python train.py --intermediate_size=768 --hidden_act="tanh_gelu" --norm="layernorm" --schedule="cos" --doc_mask=true
Each number is 500 + 25 x the weight over its row's rms, rounded and kept within 0 to 999. Layers, rows and columns count from 0. Numbers have three digits each. The size before them is the row's rms in percent of the matrix's.

# up: layer 7 MLP up, 768x128, rms 0.0979, rows 638-737, columns 64-127
# down: layer 7 MLP down (transposed), 768x128, rms 0.0934, rows 638-737, columns 64-127
up638 098:519512520472474514474506504446466518540513529538526481476511465504524471521541481466520484512518540515515519486536543524507492514459530520511497530491461460491484472475472523487516470499479472
down638 090:511507516522549499519471522517525535549539528473518509461484493495481498514506525549462461490472504477488537558523486491465541461524506515497503547509489522477453522539503521488499515451504488
up639 106:503484506504497489510508520471536536482506477521527469534426506523507501514491491507508468509488458530528500556496466498464475490510519514502554524447461476534495489482514456517463541462542508
down639 105:466517502507482497502527503516494493525500569476505501520517527506490488504470476495515529515503502525502482505511530436523471555537541516506498488480554494488476532535522453521447476490516520
up640 103:472493512480526493502504528467491511511505497522563476507491511483468533496458521503529523498540486468515500472544504486521517509467495573474490494459497491509522495465479516531508529470544495
down640 096:512548482505482493475505477508511516491507497498512516458491522526534513574503514489448504497479511529475515550458521474445504515471504503505513537515511470505516485495488493465479467514449532
up641 103:522465474410534485516474524461484534491525501488496456524509563451551491499533515492535512487475510463483516507503498493503509531547489514525476496467506511478472480493526522492497492478450516
down641 096:480510507510518496480502511501490464481473465473513517513475493548430523512457512527465497517492510525497495513488537483498471512490543513527508458481507509507473478478456469525506470527518538
up642 100:472513517484485489491482505525518509535534522495491492508520522511512521555484481536466507517523515490520511495475520471479468503515473464467514508541489486491479501481473495486483520476505541
down642 092:510476501500455500487432528495496515483494489478488488476538486523530498468480520497485513524493488496480514532541522505526523505513531483520480543496519528508552457512510484505512435466548514
up643 105:484503501449494559498483456503485530496519474506484471484490478479540481498440516490559539545493474560507488511477509484460498487503526538513476521460503462503484478500497540471536470512462506
down643 127:507508467484491503473508527524468532490435499496432500486530523494523505524460500518492514514495522502455485550523519491535540523501537498513468519494519521474498523482489505469483463464493511
up644 088:522497497511527474507521505513506493538528538475455498470442510500495459507474503516486501505510533514513508433493491520524511511471481472521511498462487477504489555542487515451478507475484499
down644 092:498542481479470494480528490482459466501508469486478518501499474494548515515466492514490505509533506538534482474509485488481490531493528517516499490526482543497496464463476524492501507497522461
up645 103:487484533459486541475465469504463512528489521498517464487497514518500506533518450506482484514516508506462529500459459493520437506523482514495484531534498459556502529495526498487534496464469466
down645 110:511466486512483483489524515475474493474532542541478482472465493530531480453458449496506501546474476506502506483487529525488505504459533519500515484480533503475519511532494439488498471502496441
up646 119:482488517492480504453489493517464532518550476510555476532535542437464491519476480490495479483441498523489520472503531488537472468508498517553539533517493497508482497535520457553535484505482518
down646 118:515603503512510505473515511534490495467482502462495518480521528486506485503506524515474516463472485509505480482505528488476475461529488523536521509543495499492472503469458528478540491516500507
up647 096:478486544532507472482492532510500500524507549547514441501470484463466522509514476519513528511520519487485475492526520541508489467473510485484541526529501510517502450501515493509517514468533513
down647 094:483503467488504521488471492509467498502536501519510517485509494491489504488430459501491508478487465495502467523546513491454490499532481516562475503518519490445506506466459525510474490525499519
up648 114:450477555499535506512470480541519508560522512501510475507493515505475499507498507517480530491512471506516529482482481539511497496521537473505504543534494504495483476546509492543476496518495489
down648 123:505571519505488514522513489491485516491511519522495480486493505536515515482512504469453515565514490460506448536500499487499510485454514495471485491467471465500494535484521500485487518529496459
up649 098:499490496465487514439436484501501500509499447482479479516442457487461523501493513539523522517511521482500505535526491532527478498490508447487506582523515474512480485512521523493488547551525466
down649 104:525499531481511487465540570481470524510497520539496482525536467471509493452483495529508514457513522487486527489517523513525501513536503518516491506521535511495490522511492489507440471466506511
up650 108:486513545516524487459458525480445509507487512533486490507533490459503490510540499461438546510516523524494514468518476520494472485469492507495537517549503479516540466489505488498530505469525452
down650 104:516583515476499501469497522496478520472513508457492534499473494523508484505476526506471476519513494483519474490509473475501495519464518480493500530466451469481459481459500516497491494508500499
up651 110:516506508504480496520461545478469479516488547528520473474515489452570500473448486530516517500491497492516531484540421512491519489496520502506485539494453565513468477484511544532496495503486508
down651 108:494465527480559475485497490549502482515473517478485501493486512549520490481514536497450504488486486510540456487507524493473467475493487461522505528552539473498522501537520539507504497486510471
up652 108:474490480508505538507499523529494517502518525526551455506510496459478491523490480491511497522515460511534556497507472539510507499559503540515485534487475474519496545487522450509506482470512531
down652 103:519533519518469489490542519514532473503523472506514503515502510539520533479456494529456527494529489459487498522478467465486504467470551509504528520528492525535498494454461514505504490516514501
up653 096:548486520485490468555457539482518505536495548450517485496497515459505480475470514488528497482538497494495503459504501533528505492486468522480482522522460482494463514483526514497505511516496464
down653 091:496499522518499466445493464535536489425487484478525470525529537529483481537485523524449500475491466518507523483524473510491491494479555497476524463528540488504522469494471496507505491473496479
up654 110:496482501500524478509471521458517527530524494540503500512498475491532515543468497516479532476529455482508481458488549517517452467479497469530497555501487500487524479473465505486484478505496544
down654 108:501537480508487515533512486549503542498443464464519516477469508511494522526487544493468496506496486472514460467504496524498550511497486465528543484460496514502526514528502529477513487538475538
up655 110:505477516445487476454539529467522579507522519519519499511510512510506523505508495482533497495497515525480500514489473514531482520487469534515521496496493507462504479544529500501500500471518495
down655 110:526474509504493499469511484486510449465497485574508490470507524487528495502470482487543526504479504502553482538565473463490503512516510496474465451521503518489507503465478484511470492512517511
up656 104:492495475491507538499500500492509480488512504520543475507498505548484520549500463527501501487509493545472500565436513520482484499555473504555516522522462512556496460530531524491483484488467514
down656 101:483481505498533528531551513509505509482464498479484486471495503471503490498492547503487428521492500483500541494539566519496431473492485534468517512532511515482486509554465507516499484531483510
up657 102:524488484451502547520470503532473536503494471461490479518521509498507456529492515472495499509504497513528527546524517494520475483487537490514540511480503470527476510531511508510527488483450472
down657 102:484512549484453505473518489498490517504502481547504536555530526516479518501515507496494466455479491512500558510516491483495506497489483509516484507482488541499503480465530509483510483484502495
up658 087:497478490480493546518481488483500535492532511506509482475549483474467488491506524514525441560518492513510513478436533519468503489508505483524480516505484502511508526500482488519501481486495467
down658 086:484452493524455505452517522462484516512495493460480498480466495534472489503535488489529463452471539495520511530486512499542503485510478497503478474521496511482497502511544511490512469471521488
up659 088:495516523478518481515486457506502480480519496469541477483413544467470454481504450489514472510497544551514517518525535451456483500523543485534493503481492529500495492474487534562537475501501530
down659 088:507520436486487519477494505477491556491471442521529560505546474495530469538512511505450511537499487532467498486481511512477481522466533524496508496483475528492530505500506481477484501532529497
up660 093:489493465519482517512474476518513513466477460497496508492521511473495488476485555496449515527505498485436532477514504511494529472487510473455496488517502521490525455481535537519529524560487521
down660 085:528481535506477484494513509451493517480539503502498470540468511523465456527523467483554471510518502510551477518493489482518496509554501539533504505460534472507502540492495490477444461456514497
up661 099:518508498529527482493457478522530517513480512487479511483465494514479498488505531519508509555483501514565490494510525566497463500468506494510494515496476491515473437476529515462484487503521491
down661 092:484559551494478486494473543460516502496471487520514497550503470461499501500525528549512511521495493477463500486485493513479503526446484479500542496510507518475533502491530455493461533437510519
up662 099:477485492460524472515506521516477516501515515466504481500537519521505429513514471475490477489506508490517533469529538521511470529507481567499452503473474490495524521502494519486527536526497505
down662 096:486561526465509483475491492487524504486486522459521500504492509495558482468463507508528527504461488488515499482498508444498485498547512548504485488517492476483466496514448485499492469487501456
up663 105:445473494485497542543492530517509525475509524543498466546540511478498518480489471478505530521498456505493489471498526567506503472504492522504538504521510518499495467496507471526489528509494492
down663 114:515498509458505516483481496497501485473509487558511512442476532505517464481555487484479464509519510478497492514497471465478519480476524463495491495489523525524543475505481470516516478470527490
up664 086:514498470439525505484488443458477498501494474516449509514505504536522497521503496528497507474523548530496479528480521492541460497481495502546495492522493518513478457530485528523484547505538501
down664 078:487525517529503465483532520517473537494519506484505480480499468521526459513546477512463490536488531504559514503485498502456526500520488495483471532496491445476488524505488496500531488504482461
up665 090:494481541516549512530479509477484504531535531530500474494466455438469479473477468497530486514500497518515509494512507493521492458493548553521514506501483490540527477518506526526530513449523526
down665 089:472504496536508470504496516502540532493501461523513499530488483492483535528516509524487515498497476512489526479532495527528493501467470513483515516479485516456515480450485500529461496541476461
up666 099:485489502494500501525517492496507508497549488504474507504495550478510517508431493428509505495518534446504473513509489451507514439488479511498530492512499481496525452484496489541479511520492527
down666 098:470531494513504516493465496513557475520467522538495483482504510443558473476464499498426494506472493472494509511507512479498484527527479520510518495521488483435464499529539480516501483516514555
up667 098:499513530495544464512529504495481504504527501512521505553504464461505516517504452522489453480506466525497496492481473516520458422484493528531567561531467515482495489515515469500504516483459466
down667 097:543569474529473521503520517507503517537490469492514459456496499501563479523500488506508510469533492504493540499447486497498503534461484514480491462491508527491499562470507566514508477497471473
up668 095:470505529478540499463498515498491519530525477542511501505530544521480528501496519538487492485496465506519543507517530493437515480509510479510505493480479502495495468471531534523499477503443483
down668 096:470545496510473520477472471484501505523485520544487472480463505523470490483518498479486491507500524490526454485501457502465492491526470495480510506494531492501468512451505500505513479477511554
up669 102:526481562510499519493491507486528514522464514500569479520443523490480457511473491502489525513490496566458531501515509493501481490526513471499490473525477494507550487471507503542493504449491520
down669 103:525470491510519470527491524492488508504479477530505522488521454527481566536500453531543469506530519516502516487489492492515467471515526500493488439479488529498496516481530509486559513508476516
up670 128:471486519497527459526496476552476483500547544506517472512529517496487499544483462503513493525466452503519519483520473532480514498493504506525491518559501451513514470456525508541465476493473498
down670 139:490469565542500532522514503516581453484506514520522478493515490534536476546506480498488485492479501506438509548505511482491530480571525511519505536496469484499493493465501518500484464494485532
up671 098:508465509542548539467516503524485470511523524503492456494546468478464491493505530502525520536489477519493491536504495489444468494521487504493522495498530488442493474507516451497531527516515526
down671 097:528443521470500461476529517507522483515515502506459494483485479534534491505494470457495475503495521475487491477546484469496491519501504499540530517511520506502516488513487454513497519470464514
up672 106:476482552530513547509487497506517515494487537527515491518551527461487459491504512512495491521466485528518479505496480500476502492547519516511502517545506492508508528464522474528510527505476490
down672 101:476539494539526515524473495464460484440503507465481502515472510500490499532499515514463540522457494477500473512498481496493469469488471524560475524501533501515511565479503481480470527524557495
up673 119:502489543482470494525491468486492525486508509533524485546526506516492506498499490517498529506520519523483480459534510504444482469515526535534498512506502538488510499547559464506528528462502509
down673 118:470477494530522492484483498480514473504488452523494471490488493485496484548471466468482476521469526491516497481504508489494503527507566512510466452517526481536502512488476493486492482545519468
up674 101:479485483515552511482477470499535548486477517513514480537469445520514472522485514488504490513478449511512479479506502507520514552530543517485477474528509473504479479528516519495531477523518505
down674 099:528521535517488483527506495488466518502502472532523498503519472464500508495510533426499515497561516511521484519476490467500542471540521508482494511463478532498481495497564478486468477525484512
up675 078:488504482484476518491500472502509491506501486475546518533516460509525551509499510493498489550507473474460493508533508520493512531475490458474444473514528541541503466510500508521503479487500558
down675 072:542513520528507466511497548513474542518489467500476500508465546483464455486488516492535526493516506542525496498473491490530479472508490557529511500501471496474528514490530467433495499550517478
up676 095:537484489482506527429469510451425500514501497499513548482489511480488472520481502508500553561511485490512507538487496465492508489514470461533477510514495502556495515521512497503511511511507500
down676 091:516524558537504467589521482544536515486495528489478468467500486520507493482486500520525495485527512541470510483550442494503490514498523481461500492440533514495499450488484487452475491529488476
up677 103:498490484473471486443476526495496527468497555539512479506488487505505523539444481531506518531522524540511509519478494496436508489482522501521485527549498516536466500531508502468520534497494468
down677 105:492498531533557489554490458515537480466485504482462486477503495497483503489528500462513522498526542443512502484518528482485519514485499489528533484463497514500532533521484559472490521526473467
up678 100:477484472506494514474448480552518514477511514523496481526477512439519495522515466519495526510503499508505507475486511539483437482512519466507514534520487488504520531546522459489506495446456530
down678 102:525465510523512471548506538517456487488536503489495525476484508470489501528472498507509528497513513518465471500486501505469523498473533546474447464512534542525518481520495528482472482560516505
up679 089:522480471457491508511480469505507503525497501477538519515497541467498488447488522497491506525486490509516534451485521504523518492495503510468517501516545527504525466528493471493515512557473482
down679 080:529516509526467485461555524482499502449526501558484508521435501484494495508522468511543503507513503487513490537516488520489498524535492505516477511500504467555485559511459472509469478451516506
up680 118:474494505531563521493519517559512519474492519544502465548477495480510465469500496500500487505456462518543491472494472479483500502494509473500502474492487532523550485504542489508515521505514482
down680 124:480509504565500484479525452544521506473533522493452497509521498470493482468491467500498470461501488518501498495504501502512482493518469511489534492505446499515485525528543473504500522498526552
up681 094:480471489491516525484466530489477495551521503505505469461490517478516491493501521498518521495521509462486488509496490466445526498439498499545504527509458465462513500494492503459543495501550532
down681 095:490522497514538532483496444492479498513500491489501513534462503488518507555523494478511497487496482503480532497446495530504500540549507542491493522506520467432488469490537511483508493478495487
up682 079:495510513503487516462516493468507514504485518476501516523511530486487498502497512489542487525546557495461516489489476507495439568478548516518473495499485489507504466492542526472515492476489468
down682 081:476472503484488505506523490503466483482500548485522469454515453466508498490514497477497505503475459453518515498503493505483488493501488504498527467492487455477479519482492467516454501509495520
up683 109:482486495519483503516504491528486526523516498515529501521448481493508505450484453530535468557503451503466517500517549496539502498508508534458491568477497527504478450502509509485481469542509483
down683 104:440510517490496509537476518507491502483499533527480528510488491485474462556521481493549503517496522505475470500483484505463499484514479503529467495538554480557493547493482477484514503533487487
up684 088:535489503553501503542473534486482507468485506484488514524470532497472483490499534483505482515487508531546449519440516518533549480474479502493509502480516525480502461526502536467504494531523488
down684 081:460528492445512518479523440538515490495534480509500518473537475475527520483501486513488517535515465453463518496552491503471484530521511474470513493542542497556488508463534464506510469458500535
up685 095:508493514507522480523475470503489498530486439507475492548497555487540494519518471519488520499511465529473507462557477501480472505526541552530548498491512538490502486496542468521540513501507466
down685 087:501467537523480542460496492493515499486533495463502531495485491523481520491479532543507496508494536510509488478472514503511497513518483488454474482541518522514473530501460488481514484493485490
up686 109:483460516508516537508491519520512553508562535499513483489485528504545484485482471520492496497461490528496519481505505471485520464513519490514510492489478476528499502530508561493533466509487508
down686 110:497500493540509505494469510479509503509479490512517467475552504502522515474494498523495554493528535497463485500551510529538523502446540486518521481459495503448537520523500489484526459511521472
up687 095:462494465496515546478498525480512502488504514522452514488517531494532509546483489536532502480500505546528510503513499514486481523474487482514476531503499454509466487472500463516535466504489535
down687 093:546515504516510496513501501532520470481514520522528514523457468481501468492514504469458503461511463479458501499490482529505477497499531499514522531502474531483529505532465512498499511532494515
up688 087:534495525501514465434504508480513523500529539523537477483457512510506508481528493462489504540469453498536458506469473497477476508517480497480526528432512471500518510472520489490484504490554487
down688 085:493551513468495528499488504516495492541473487485515546532480500524514547471488521466555467476477553546463508509480516480508486465527506527507524513525477528506488451492469495517515463544458510
up689 095:502468512537510529502465541448524515526512474523520498528477467483560500527502514486543521498537515502541484467524483526454494468496523482489462499455512458517497507510532522434464500492480496
down689 089:484551484460454467477470468550498516491477462524537550480498484483493474457496551510462486501511513519451537524437526493497510523472500476521551513499443458472515485497507516507455501503493531
up690 117:457487550484490477531504503515524505525539557489530465518509517501500529501490468504517521492452438526543541482461491486526502464502519514485479519497491507509492479494470527537493484469495521
down690 114:468494501457495483535504537496546489496499517525507531468487509441461492541513527500528492485448476494456512468534505465501519448506530520512513475493476509477489489506517509502494510492504494
up691 087:476507479470507525483529534474513541470470519474502526507479486480527485531469471500538453493489496509537507520504509533438467453482507544495492518503515483509501447532518432522471503488476482
down691 089:488463536522537499522510482482509514494556501532451471522496484537500513519522537464532537504492480518489470514468485500523502500487471447526495453528496513486541528486467552497502480462506491
up692 118:462465478508502505496489483547525554489524482491497519499482550473507491515521479514482552507546497508506540488491568513515502502531498521540503528482512520503486489560522473527515455525506467
down692 116:448482508512502512475497543479475500495495469489474470504475471506505513487500485481482535467475487518526524483493531513452513497513470533541523435521523504518501508506488486497486537475516502
up693 088:495505488460492506525503534457489511529475433516475490505501485478482458538494510509503458449522511498509497481507477492548525496525506510483506516497475466506516506469447556523503514501508489
down693 087:491523529482488530497507439477514486479470534517563490517504463503526529504526527474517563512479484490496530541505496528461503480495502499524522497500499541510494444504492490483467485498492535
up694 121:508464495519487515497517488518532541467518523512479518538477494460534460480496511523511505509472501502526491493515495468471487532503507492534507513467490515528511472532524416468506532454524519
down694 135:537493476519533496487471505490555485514504498505452514481475475451501485525469555499541485504492498543490541498517521471487459498563516498502490505495509491491507485522536452480480447486485502
up695 099:474484450460487484471512538510464496526487485494505513474541487511543473522460465490514529506454484528508538513512481450496543490485467509502499505508504488493483490534465535485545496513511478
down695 090:512519465528514518515480490460515473457484517480517472500463510470512533552548541513496518494506490512500455445473501509494460453497475451510517527492450496464511508515508514502495546527481530
up696 096:495524469493502526519497460489502502499494496484553495505514495538540470507485488507489504529499471465533496466494522508544511466503539462508458529515482462472549512491542484463475472550506505
down696 097:534531542516495497547508512493512515453515499529479515454464513474456519517491500478485475495534494486512480518494484528517533496501528502498481494501485493516505518478452548470519519521499508
up697 122:525487493436520504482490501471488462521530537514506492465445480479568493467436468533482504519512509500493505467493473511462457496495511525529473501506461520517528490516480515497545495481498535
down697 123:479483525503486465474455491516483488520469489521471504510540501518493496492515482464498492480514542453495543510515487518500521521472453516450503558529508515490499516467494512531526466494479456
up698 097:500475514491467518485459508480526482502518491474535521563492520517512485521472512509505543549476434515492522525509489528494483507481551478460493520536463478508514529506518457505472533513458523
down698 094:513497474516533456477466508537511499531515480531474543449516523496510482521500479492524479477519554474479507470530476496499497496537479501477482512474515506507529488487540489432483502517529449
up699 102:525498453482496525509521530482501498498507528541522509487474510553489511558492521485466502511509502499491504503484520515495487482524457500540494508468488463489535509500501502487555498459491465
down699 099:516492484449490535555483495503468482491475512468529539477501529477507530506516561494507519522501538528526487496484508469509500469509525473521490488480511514466489483521490542513471539517484470
up700 105:458468524483481449514488507520529514525495474488503511483519517492518485505491489558482507472492487500512531493498451553437490494511527513505493510516488484498477497517504529499517496509465511
down700 107:511487573530517531455482507543490523532497495498515479537495459475517562503481468500529490509430502478496495527493497496512499492515481532508495478519422513469462513513472476488498471538512500
up701 091:528480516455520465516492510479509501517520490503481556510486500483498465511483477453509509519503464499540522482492522548458505540507483525456493478495466494503485506452486493476489469496480516
down701 088:484578443511472518497525494500475445475537464487482490485528552546523506489486478502475488481515544500475526487487504519521497485501514516512481500506500512492486475527567520488478504558514493
up702 114:499490459501511504500531511550499494513526509479497502528488480554543502515488455564529478507461469508514521453533448484498459480516523515517508521462484468469506485508566473526524486455503474
down702 117:509536550470492532466499436518505474508495535493500518488468496502488499510504487450519492469515471495494516505503524533519515525544487521498475485500475511514502509469477504555542536469482564
up703 098:476504530420512527478485474513487507460527508504534464509562469502505491491506462503489520470503488472490486500558495489456478485521468518538493468510458505527509473443485528484520488490470486
down703 096:497514498557508498500496540517484524491484510495518473467481475472518528533502541511483505461499521519464498489495513479465516509487463533478527505561504540429526483457532524442533508516543473
up704 095:498487503490523533468486487480453525503495494507498494499503565479553461478503517506485524495466502561506482494533492498461523457488544483495473536500514503501500512500517481498546487471505520
down704 099:514506525486499482479507496499471481490454484533492531511518557477521472461511486484547488484495440476458504498530521456501519484506478508498518503483534524503513509523480483495527518518521461
up705 106:533490532467497529480439473508526502486495495512527485522531464472506483505538509504531529515467533498495514511519515496533519505490545518502514516522515499491492481480484483530515472544527452
down705 108:454511493504470487498527447509540479485508538519510515556506513463495500499541533515462473526517571518473491460514446505493500498508506464490506531531492490534550517526495495473506527469464470
up706 113:489500505507522478483517511451493544460514460574521484504482538473558501489497503526518488464538499493493508477493499493495526468477490541526480511513457504519521489512482562505539523483460453
down706 121:525520491505508527477485527516486467503510500469497478503504468524492489571444493451500522516460539512539471509516524513474509476494487423514513544487528546537490479477492471470511490521507493
up707 086:473525495504456500486469521470490518488522517519532512513493503478473450497519530501455517514472442513479519492546498466516481511522441496538492498478506516521468496478489566523522542537516485
down707 084:512504460497497490500536543495504495502492459523530491507471506524511518483491513524509509497520522517464528503423488511493482488427512527472524483472446507480511507476489482489478489561538499
up708 106:509489540499508516494495500459505541525529522515535474495481546435532521473504468500462499502538481566509513492508513479464517454478566526498478525531467492476498505480536481535503491513524495
down708 097:488485537521480526517508513489506550510525519466495454455486486491506492471518447532521500502430505497492531490500510504507504508501484443486508464425484505491505478493498494479522494539543492
up709 097:503501522470512505512537527509517478540489487482465509519468512507535499481477513523524521519549497509556529510532530490513474524488465472531496503481477504492459497483495475559515512510487478
down709 093:480490449517467513497465473510489550492488537510522459506526519493527521506511480527496485497451540512439450485498507480497487462515497493471476495537523526532529503500496491457548476479496469
up710 112:486499531509491542481500479505469529494532535517508479489507488458513474496485470531483475476510508499488539476526521471462502481501477476485531523459488493505476481475520491514513508546522481
down710 117:550478482546479465482485483466506494462530497474487517494524468498510518474503512489521529487529514491499546503506551532533520480482499453516490506499504495526527520489533528528511494456497492
up711 109:489483522508519540502475527536536512506482532507502490505475461478518483504488464521486504521490512499519477529516521465505461508521521517508500514500445497515470475437509531489518498498501480
down711 120:507509510499524480495464532503508465519479498497522517547508499494493497509457496531499497482467473492498492492488493517506520486510488533488518466528491522531527508543490452484529488479485509
up712 082:514480496498494491492530467485504498505503474502490516495550561482492526507472496499502511515527518525457522469518460502517494501476511499493489502496504453524496489472503474503520509383524479
down712 082:461522471504485445475498541510493513493496510508503472521476494522486497474509503513467498504485499495512492506465511528506498526499465497517479552549523534507465505517440525485446523545442506
up713 083:520480522473490492491525494548528494497517479466499482547561527506536471518502527508512509528546524485489506462551503503493512482502519533499441502521464484513496463499547498490507511456508487
down713 085:483474510519506495503489530488502500505511484499524473477492504513462527519514501501492504479436507443475482524505536516514473492453513514517505454496504517518556562496438462474496529505498506
up714 095:478470486437513480509488511545505510547497529462505509537463471521474462471483522533540466501497521498515506476504477505486504509513500514464508459479528489513479499505542492511494525521510474
down714 091:472526473490515530443504520537484502503539477492485479505468528468521521489513498513468539522477450497491532508449428500484526506487493496536440507477514503513486526525490505510516504518548503
up715 088:505470504487496510505478453506454487498492445493518535482515533498520476502486482511466504539514489471500523492545506463467455522526528501532536493480502520491448489476510465479509505546494506
down715 086:441536485520499519478466478516521484501516516522486482500466515495487469460452496492506480466523521528503491510480533497478464518497516524561511474493500492444479506491498493503485497514557469
up716 105:469502501505521494523506468509518506474529552546527448487518478476531473500509484452470466512554476477486482542489516514494515473544516486504528576480491482464504466489497479489504495504448525
down716 113:501502500523514490507532479478498510495499568479479494491520483509481499526537476531447493462510486490508505505454526518539518531478502504527496512477474485507524515523509492486489500547540497
up717 105:498484503508522511530508473449526485437532509508516472489475483476511498537504494517498527514484510510474489503517503461431497451497552509519522556479474502468501473505481479555499506475520517
down717 113:507520537461470512510505513508480481505459513501501495548507512517552451496524478483494473442501528462481548487533491498463534489489497501518506486516562477518517507451497506492494465481492473
up718 115:494489528496509455490518471498510511500508501529461499519459519435499489598482481466492523497514473534524488505502491495506515515490539538501510556511505499482497477512469477501501521499486474
down718 120:505527492521468519541460478509475473498508500507523483544509510521509514490485529489489490552520490491512475507529468502454517515451510544535510506496466513507516505500467543508484481528509527
up719 087:480463453489476514493493486477485523451478480440506514531495493487498438495511519503482494489516547475513489507499570536524459490486501494509471503520469528502504521548500543492490557531534498
down719 088:492485514491498535510478468534508492551496496497530469524503484537520515470498497504478487533493483499489508480504470486486463491506541524469455473479508453500499499479504518509507501520503503
up720 111:481460529467497490535510514481504516493553478535525498496445523466491492485468495526478524521511476514487540481486507490486508464546487522476464530490484515532509501546545462479495539515505478
down720 104:498497508495473508483496491513515469542503524521468531476490530515487493495491444499483496523459542528478493539494499482463487525540503467510503487501504487484490540504490472507518547535505502
up721 109:500493523480478540542437480460552499485505511486540508508478506498544443507476465523529484474473508500522528484519530509472480483520490504527481493543497486537539511477513486529495524459511536
down721 112:530438488534501500491477487453508492502469469479514506530480487536473513502529481482531479486507504509515456468498512534500471501532479535485524510500439499492478475530479511484520472461448508
up722 079:504461491519504509473504490533521505464489507539512513538501496470524508489486501498549519491462512521489531515482464484487504505489553469491483483503474526511499505520511546510501523438492496
down722 084:534479504479476479496507482491512524474490531443484523487491484507478526519478467485498467526490564501527493474533490515514490474492455535515481487496522556541467500516497493442530510542484504
up723 102:505498478490575529481469525458483494492506516496502490536467520512497499523508475516488512490477489504493528520504487506511489493551492491497526505468518515566522465526549480506504537481501478
down723 099:490397493509532538529517494496478458474507481502518500513520497480514485490550518516497529543499524480519509448502482461455533522516525490504521496519496499450477510488544488486526498488474488
up724 097:542480517499503514477478495518475506515454497505525475522509456505507487526546500510478484529471519562528515462490511570511492548520500503506441468507479502513499520537540531489531473475503496
down724 084:488502529484533497487521509458542484478555501538468486474474524475506496465507535517495493503487462409464517506540476482488519481492477513482513522543513494429460481512496488487483514494503506
up725 107:475492517474507514488523523463478532509475522508479507462521516500498489507508477506488447489478509521527502492470481494487431485480485528508556527527476490523495509474484480534548519477516458
down725 108:476496487517461519502502499560533507555524476527495516521534517500487486532531485491514514517527558511427488526523507447482515494496488501488493512486497506487514493511449537472475512508508473
up726 099:503484513471448465534529492462530513460473478523523479528479496493517482522508538494542495548463492506499502453537480556506524512486503506494516518473474490516542466527520496531525498474529456
down726 095:506514474495508535517506543533478493524520493536485504508532523484514515515501494472471529518555539505489528505476492503455503547545469480486498525532493516548475477471530519469498490451489445
up727 104:459488477489532494490495542484508496484494491455503519514468514522507446501450507497482500540523524524483498503544468486509469468537481491486515512504484491523561488494493479529483489488502505
down727 097:512483498468463530503514494465499462488500458466478504494516484489546530474495573531511541557516505491513495463472509523521499521492479494541497494457496533494476468554536522477498549519481534
up728 100:482513517506517506502490493490507485512495510493464466541507452454530440500510509486470487532524542472464544506508500510517480528467510512485502513536481490491495501530484490529471499476471500
down728 098:515514452492476529488476517490498500489528546476463496524461495460481552509521518529492519522515523515494483491467514483446477480498479497542449568505491454514551498534466504476473520469539491
up729 097:524474525496525501505450461509498489479514505468517498517449517491506458498469484532487475521511501495448534487541508511508470509466481466504501483509483513501478508522477507547522587464493492
down729 091:517501489478493508536490524523532467514486485474485457499494444439528537480549506507508485516473525491544470487528510491538483449532473516552476504498514507518505521490546472467505472538516512
up730 088:507511538476530476473468476522516514470485519508490556483514518506505486506491494549530501521477480520477490539540523513433476512484498504468485496499489530512486472415488507487550514521493485
down730 083:503514482542478488519522506534478551518493509505480502510523532501502509483496467481492498500514550551553495492468478500512516451520520499490491481473502474505506505555530493527464471496479532
up731 105:498482522508483545564504450515486502506493499533477497537498502469488445521483494540485467476522481498474510504459536439470511510470512486522544503479475511516496499481491514467538501478508514
down731 096:479530483486514512471514519488483526519473453490471492488478492494523495475516501468475551543522464520530497489537492491501478531483475520502512488463477493521516523528461534489480548532492522
up732 099:518489479497537466481514453483445496515525512475481525498486500520520472520506502500497490532473470495512477500503513510486479529509497499516501488505504463505508488508490513498515476503508542
down732 098:540527508462475527486532472481501457502472487482513494490460515463493476487505503487475477513512515541483504455482512507501477490501490509521498534473447578490476500494505528514523517514522523
up733 110:489454510544524495522464522519514542503523549527500489529517498514506492474487439539474481504501445503523539491472532491466472452517543538496466492545540477508520482484505499497480518545511534
down733 110:451468492506514540532490505521456557501502512471474485476479496497520528441551494505542497474478513502501527503484536536531507508515500507519466490497503490454539474496513507497522510534477512
up734 093:504499490486488492504464532515490503495523550485494474440482519485507497489474452493488471480485500571484517482518499489501468501489484483482496491482503425539509498501492460483530475510463487
down734 100:488486519501480561469512518542463479488506507489515515484559501494535491516489521490458486472500510417503526488475522525499502492486503491494499450529456538470515468495483554508518536515518509
up735 105:489473498457547494487485503520481469474484454491512476513485524533525521507465459500505512491496512526497502488491503543440495455471500514551494534514491489498517534529455505477479478476490521
down735 104:506526482507473531478503490502508500490471505511531534500504488474473475487522479520520503546496536483454466499487487495483483474495475496488507498538515481478506517528428512503490502511455460
up736 102:476503500495499470511485511467521531526496543502516440496449481495524509540495507485497442534545513534516498484488469502468465522482502516538513527523541465481492504493493543499518498468472472
down736 097:463548510488528507469495493521513514472508503504482487487463530514480508497497500532460521491519498492498506500467518522527527517511486559479546501534475515499502518509547482489512506478526491
up737 104:471485542450525490455496534472503537478547498515551500537505502521485514514522496523515504541496481492516504490471504541450439460519535519487502541471510525495467524504532490482504480504498530
down737 108:503511495508529524493522490495486512476497489507493463565485459454528469485520480500509488507407460511499512513499487481562417503514501488497496509508518477465438486534505484523511497525481464